Weights of a small transformer language model: LayerNorm before each block, 13154 steps.
Each number is 500 + 50 x the weight over its row's rms, rounded and kept within 0 to 999. Layers, rows and columns count from 0. Numbers have three digits each. The size before them is the row's rms in percent of the matrix's.

# up: layer 3 MLP up, 1024x128, rms 0.262, rows 839-863, columns 0-127
# down: layer 3 MLP down (transposed), 1024x128, rms 0.124, rows 839-862, columns 0-127
up839 102:468488499488484564415449563443561420491535436593569453538404439539473443411500498459537481578524554536504439568553482474523490454594554463431555526515522509516484517469503449619409417412564612492564544513467566516532455517513508483511532458549398503494515435518559510470482551383478449469455495542537499509369514567514457516461482514478531498578505531389495509494563435530521457528548
down839 094:466466472484439554520526517452488568445480492433423534448451603575578511544494468507500369411650466453459490568537550506507535483530474474552468406473449530592582478470486451474515465509480549503495485523513471496560504532511529571517503605445517459484444541441419504454513511411549539552516497413511556544538466556542448533501541457482545530432535467483543562499585433448469629412427
up840 101:541474480408640466498477547488570482499502554426540514533515540465514512565444487492476535523502496483422475587520510491427479490486535548515482529432467570611539454551555524509572472571544574472509434475478413522432534424371444498511516449479626548491545433475495541461583445535505448491518521543413532526470436407451383567511603593472464511496486503458567423492506465516505556530477
down840 114:462573539447487615499532536525440496548519449349542537398475437503452502490513567514441416397530532453467540428507492526547534572470482520421536497495516468481540511465479471498546461459493522553528544442526573565465346535543476529445478487468473471530471495455474492472569472491541511342453526527500460599509473500515473457658543496572498549503493527568529553436527532477567579492519
up841 088:466528522607354414501494483553497500453461563489492456547506460532485531529533555542519539480433501465609492534417490449525581496464539523466483562590487486538456490423512463509481603477497377383565513568452466520458507428453586569499453498484542471612501475515527499442508411507523564510522492614454498513492507401489540450480523559478570589546512453550452433485495470554410459477498
down841 091:432495462521525469552448399574471383546474439531454517483463569504413577467513508457507490583553467575470591538434520457485455484519397551579412477445446528480508591580484487576505424544487447524463633417466450515524435516423527585492450473473518492437532495439519508524493501522509574532540407509541456483466499545511583531521428585566450566513543512533563465515430436512540481485524
up842 097:484445423503498561604427606542501470489514540518535473604475481467561506535491510485521518566592493495529489452533467355464455451506572545410516561507531502474506486470495499485517503517455432451405453658474457544451551479497436558530509579497490523426529455406505554390506527583457521532510491538445567505492626570503513505472387544425528458480415532444516500492493470550484470534521
down842 089:548545505557557536445537430408545518454519480447591526496381515534482433569419538498497521483481427476515520516478476594496537498530529456464519517520426577579456473457461499445541468509528514634509479510572479579467500475464472496582542494409556528579492487609528460567560447460536456456496502533441441532522414555468501576433605441456474439594522472493510523513516507370434479428480
up843 125:525551509495425512490435494522375512521381507538480517497623444557475536535503516529460525580446522489473541438549495424468487484448453570614433542460585542477472475510503513513535458540479443508553427557448447433370501444509562491528557465623593421603521542496569519487531432565479474573461505527488498547468440471458432576526488518493531484436472505542487446503459545473506483616539
down843 128:540523484536484486454582593488454529421536485473571475457533553511392422557601443467411472518462517471476439526456511568418489546510570536445492573469549440536467458486559488546510492492455522460532490549420467538427501507615462508508435493471540574488463526565515555517420576442504490460548515577527518457476623473501508382413425540518431451468495525417478566608564469481534554469514
up844 099:495628502525481408480544524551459462465505455519426484424538552465452469449479391503530518454553478473456484410630529497542592513606525488433480461461491538572504497506517466531527486430514487521520489475508514628423456439571504498447536464446540438616453440535577501473498488577503404521520593505556430467474490459526471570527514474520505447486538561541598536555551435419443450529536
down844 098:600379554433569480558485553443486600446485550491588517476479550547534553471503556457494477577474506451439551528483408444500457439514551491478562481534530498517492573447499452528461564489525522552554444513451476473540606442480393437498567587513534587527513546540461481479446488465475616466457462491470569517484409528515550409512524503432524522567452468374500502540422512461528520437430
up845 099:582586466500500479549504493528563402466552462576457464439533534505426471462494484570531542502465465520472495505414513528448440492594471518514484444442518486534542519526455497601581557515472508434500489590510405466519434525485509508493473476534632492439548477502469484589502460500528435519534534575487534492541538486537442551552585490530533491522469512410476420511268515455530592535451
down845 096:541470440496476510492539405435488511487506517431576549507362420475553556587493595466418439575509523448482483473510460486537459512513528433472472444440549513523434525530518490508496459476508507486506462464581537474517533566530459488562445570520494544503517614472557492600519470446592539455454495443470527527561604434435568515596476491467410508470530556548486478487343418430552529514553
up846 101:504338585522414492513553550422552514482458468469553525532521609491489594523427510503534426475564471497543410506411554362471606528513455433435484485489456505474523576501490570432496453411428521452466472473544529506432483495517582526481533471549508570441454523549606478467471540476521455506539528466514482496447504545444502511554431474541581481474464551532644544534507475501478523509492
down846 081:511502498504546521533500535458507459492491433602530480437472616562492548554428497500570425460571416472420460548490559468532406488595495516515480550565547580505544448538494457467513449432505477525419515524495541548523545485405554536426474539467510469543504402469478448445497508580478532525601467536481535481409472540538467414425620514466583420536457511502466541373585458462491547484510
up847 106:562441577518558446480609464458445487585543552462588452457520470484570546479465513518561486561533475531495507529507447525418495484437528401633482422515376520530435556424527413542526568548521527492477497492413458381489438409508534498447519506546522408529519484533478544531495516497449584521388490490487490565477426618572493485465500532513511494524420526499499537437479523471540582496515
down847 094:551497491523487491498523511422568539506478589476521396414573546500552551486443531511429471461490531482548477483505496486487539592443580390545519487532430564595535531445520516337481552486542468566436513436518466546554400535482413489497572525453498532598564479523492526496494457502442368482477525493506475520552446564476521557479525453460576520502488504453444439557566578516391431515524
up848 091:476516479580498469467511593488499514588461451549644494596449488538418550470472368470381553449484509496437513413434491439457424539534556571543484454456557548468511466539506456468528507473506550522493492473534466585444472463552480595507456528492419463439544425474482523514466454508513582524512489508478394496514455505404510521524503458487463443579567540484569563452541548548477568531615
down848 090:541516513502411481475360421552557421577525579494460496470596525487514538525493502542495483455386563525482519500449449557509488471455427556512526506532538553462524430475539583585461506508554515388422488578456435418358467444442526491547519435541551543470542499485513505495563562537535599502555559495520497514449517509540476510433408399554499528450478490489469573561496498427550464552508
up849 090:508501563552544536579648493490563427469462482483397444447539555411482609517518451475587519495494468460505489490503531466500477451515493511457439535531536491568400474502516514467454515573422590516542436478530475447430569505465549543476449561430597432532463507558463473511428472451484444525535557499456418543497467524517511649504471478505516481558475555419537541455466472504475536594378
down849 087:494565487417566541553529550568512495544592497508508460465417460530518465509370470506482484404489469485455532477543502526506541573458468477468533546450502502473537587440439553514475487484533550476540552489422518552482490532475497521571517447489502533471478417415516475474517464468497480471457316467451512492605593444542380592483499438474451510572600518600562438553483510509558524485594
up850 111:522439536415506527458532541468559484545557509515532512541425413546404477429435453425561478486522470458539498527515490508523559483555528406414480466525500522477584513519495533570512600520506465479459507454533488554478427523526407546598457469531450449528629577649513585421497538432480459559449476517527518394495511513498493498417424549532410560530540567498481433433507454467497446534495
down850 101:597505520490591512526576423440494524522550467524418496532525557473471510505509473504546454441443454465531431555552457438446471506465598479556482458534462469523607427476546563516516515504515496495586522460526501532523469513545519595543478490491466498423541358479504499472503521459507588587457589612541530413502455429557556464443479426462437505414373568427490488470523524592519459524448
up851 092:514537482532531394477383501509495486507521500627523523447539496532438498534468506535485489538417426558531521537457500508515444555454551400582481427553465603490558440485553529424431503482581558633497463512525494531475512508444437500503518433569517560446559441456490492516502574433527517523464517571538512490555530514453497532416499501529525465568461540425403406343589500521492528485484
down851 114:491489514479458478478530429454515513401432565483580488603458522437407447508553474456432398537444538570467641445451447548485508500503475579509496454437543467477371511487431439621578595583460563463447481530461428437462566517522488483576507538464542464477529503587425518527551536588541499554533534518576507532470544520436568520512475529526450511541486488453525490489516504485439476507440
up852 107:523502438513479529545558450591481556421466567446548422531535555404578452531514519550524489473467451501559476532552462540469504555499401504446407596518523514503503504516540498472518476451524547572450527646534415440508510457439531423532517528437535525587494514412470511497555544543484499359439509530465530552513536423467474529464485476443450482456507532488497428432597531585576584430452
down852 117:521515564470406439553493493503459431551510536499451516559630518493508563558483550409442417494482515523522478445501421442447516476408499468435556548447517396519490530450437625610500528539528543507453470483529523533511477472542541513458510521575561544490611513548570465547477412544482523562411496484495505402496389503521531473559388541520509491418475506570449479558434527472468491544559
up853 106:489496477536527449561508516401443368558533507418490533623557415485461491522539518517586575499463524490467623568475580530500486501502510516479583536467565506548474539478576384515475512571479500529495460528513507434535551498533517470423474453475468436504532480464544440510566527463468393455496565550562546446491437492549412404509565591590519479497453490471537568540480470496499400592507
down853 099:573464521473592521557552469470481531461515435461559512526421460528480520508499446451431468493574545528443524519509488466501546511576495468554432466481522495558486541566560529557584469442453496496358463489453497524468404537504531541540481506525586434495437559506441473504491545545330529581451448568466421468374452501592420551505536484477415467481547536525457531482484516611555553524541
up854 085:455485446471563388466450506486465515509468571458435484480477417497468481507462420474536512473540470552531480466563506596455537497495521444541575534509501602473482448417413495394530527410452580403466505475522469581513473470454394615562512529501558424492481585439538506521465495558529485465551550481524570562478500532438396430567504601546504521547439512553606544529436463511462510497497
down854 074:476505554590514574529549485377493458523505506604520497518535523550534534465510466543513568593504462549489472467496508461441482505523503596583465495460498518501555536525471621569478465536458431552473552438499517509538489509443461410527484421486617560492508420559449444435568586415519523443424476574479450418513509516568479463498442481413527449403510486445427525583565480447406479462499
up855 111:483394447436509573512513502510636440489463415529476444567591495559488386399505535485447549444414497549470498473506586529477471553460549540440525501564521587498530509473438508501493491558544571517390502490459559470507550548515419523522526482405494553429499577448541534490502566445452445478569551598513471575454493511448443542480470507526531410514548399492505565450508442543491429504477
down855 107:496505430514583527493515572505513526442478483540515480458421484535608468550519524467567549485505464495461491612496497362456501522556448536531483526457553569556532464418450526467441445417458537536475569467619510465540495404440477439425460539508490498529462350543555446507473450532482588557570511465502471494444487520562555471456528572478414487564505544597478486476522555474563490408571
up856 114:485482530547573540447531478629484473530422473482538364477591534517420531501461570444586551464548430500492573458592490533498525593466543440508538482476455497428458534391531506533534485473481484490514489511531498531485435547509464440569588477445462494478544456394551431520494483518404500480481615538483618602528512451489523543518463570424528506432550465518444523498483449527445500532415
down856 098:578495511500375539456390449557563527500521508545393579502479524472512514502497587492454461493577434472564560547497511492480443456646499556443519432483489481507494570501519465470480452509521512523557529474491471520469406520472541469532427461449467543445582620496513503440508536448461525600404395552504460534461528528636447505489558500511526472542465521583412584480487447491512464497436
up857 098:512586430471545520515538504486452501542435510513502503468558515503535511521431516539509513611485504499575466423481307443510470434563547552424422440457406465485532535518484525438533499528481542535481436533469510469496467568553539509467497530529493485402567449518584396430526449482542535559565568392487584454483548487560461540585506446608515486524373529483482536490460513504461524464555
down857 094:437559476453399541492479523569492542474505436508447490434516523594549468487496563488517507575486528574617496477531416418491503405549525540452498495458526543470493420472512528416591503492495445516530391645513482458544440531585539565397518561459498532437515545454510541476634542527518514399560453490489526458433473405521482504551446563500548489500583464533476477516487450493451502431531
up858 106:489518370623467568523448545592460484488413497588533510541501560529383532563449520467495577466501520457452574552545513463432499425387521457504489477507545467476442613509491567456448367510496510440467574472508530532440417562474491513502559438515531574501440509498527521444530510499445530497464564573537425495456466516506537525533512425523523571582516415459489497601495448500493479547537
down858 101:451457505376507467462561398500464461479547490497542465620469478461424510489501506389477490472518545550505517494500488555497490544443576474484604426503523566513464445514482466470565534514527540572520473359551534494506484494374452423521593559452573405476558503450498490507498518585480588406485556571510550522471502486378545509503507599529503553523469466560523475586514541465438476506538
up859 111:540536551491484491600546509551503528519399483494537498510535478552531487535491546449453621534489542440438442463569462523402495490489533516575510515505533548460399468533501571532476488460542534522591492398477421518449527515478525540416483499543570546439496496593461444566532548490496482564389411478537531503430532403452576464476542563477551537458579436467451513402514608421442493432538
down859 105:448543563561523532529498517535520448543396543510344421400579546439597461515521478560406534542507551442585471508483524550484516434552483483504445614435565466490421556531481557446518522542517547499430442424550473506441524509477589516439500485536484500471489468542444496480422447492622521507501426467498544529513582409500496541470575519530505451459539491558558543471445508466483500392499
up860 115:460468528472514538515547503514478572517546554569509555547509525481450475557562511535454514510508457474515507507436453504486486438526532509527512492476467443437429564408448522471414513570463543387534483427431482506473454454518488495478401334561503511602520506533507543500481401477602340509520511517558499442494580465438539583507598504561513486463493385555527559461503533570438519512578
down860 111:516553428472535491491443563516507506494559554471542528503391450481484407458554490373538491438519435442401471526571559536557436616579577481541489527595551560419549552547548488472504467520485490511561517559491468502482621468480508450501543510519466480404498464477521497556504522508565447408502572502511500465468464496474478449507627534463594557540526479485522478447456514409508495424381
up861 081:408599542491481429515544475430434446501481558528525508511638565484445608513522508521452531416453455530578557443481560511498489484479474500524522536542510557527511614445483539479548498439472533477551454507501465481510463465490511518510499482475576596481607416519563593485390496506506523496460543453595486435452513426487491530424502453483565501471464530416375542615531496502391498543504
down861 082:590429455505491531338449479468499490464473486564561537517423423593596482479479411509462522593552548508543417555528491447481554505514510476515550477471470522548422573485543550504538466543544520560508508491466566437504526527497420521520544517462439383467472600517494452452528532416532562419456440494471487576493594500493539587507556555493442520474521461611482507375441472475495516490509
up862 103:457464560451504462546545457446580524623432462581426478528528443472601537459504439494575538450547469528483464450593520490531475559496509485352474472487579420601483503451540438479510480495423560555452506459462521471454479541494480526474531557392466499446554507484516388491484492509563548459574427426486583565564466507560519493479496551546609495489518591440445471546455525470496455489467
down862 096:509516495563445535513476516563542474405505485513489590560478551507543469445537601501504580570578561502474504469544517565497527497418511432551520513469429496476447505401528505438446554549569506473489555517497472441465567500583420459417548403556499456508526544491582564534436485449408375375508492520550525482542419465535522489498449501472472581511456533486379534426482589498518446535558
up863 104:530489446388467548481499556512576518429559521577507473427529570490509416554471532421533519576570463448470547511512479476505525480474508489561447546480468500544603600551532528481423500491485478572561480469480491510525543522388511400570530540564546475530445505509546517413505492468430401526570472455556458442490454445479505548496467389451517418564579495445474501451603525517405579581531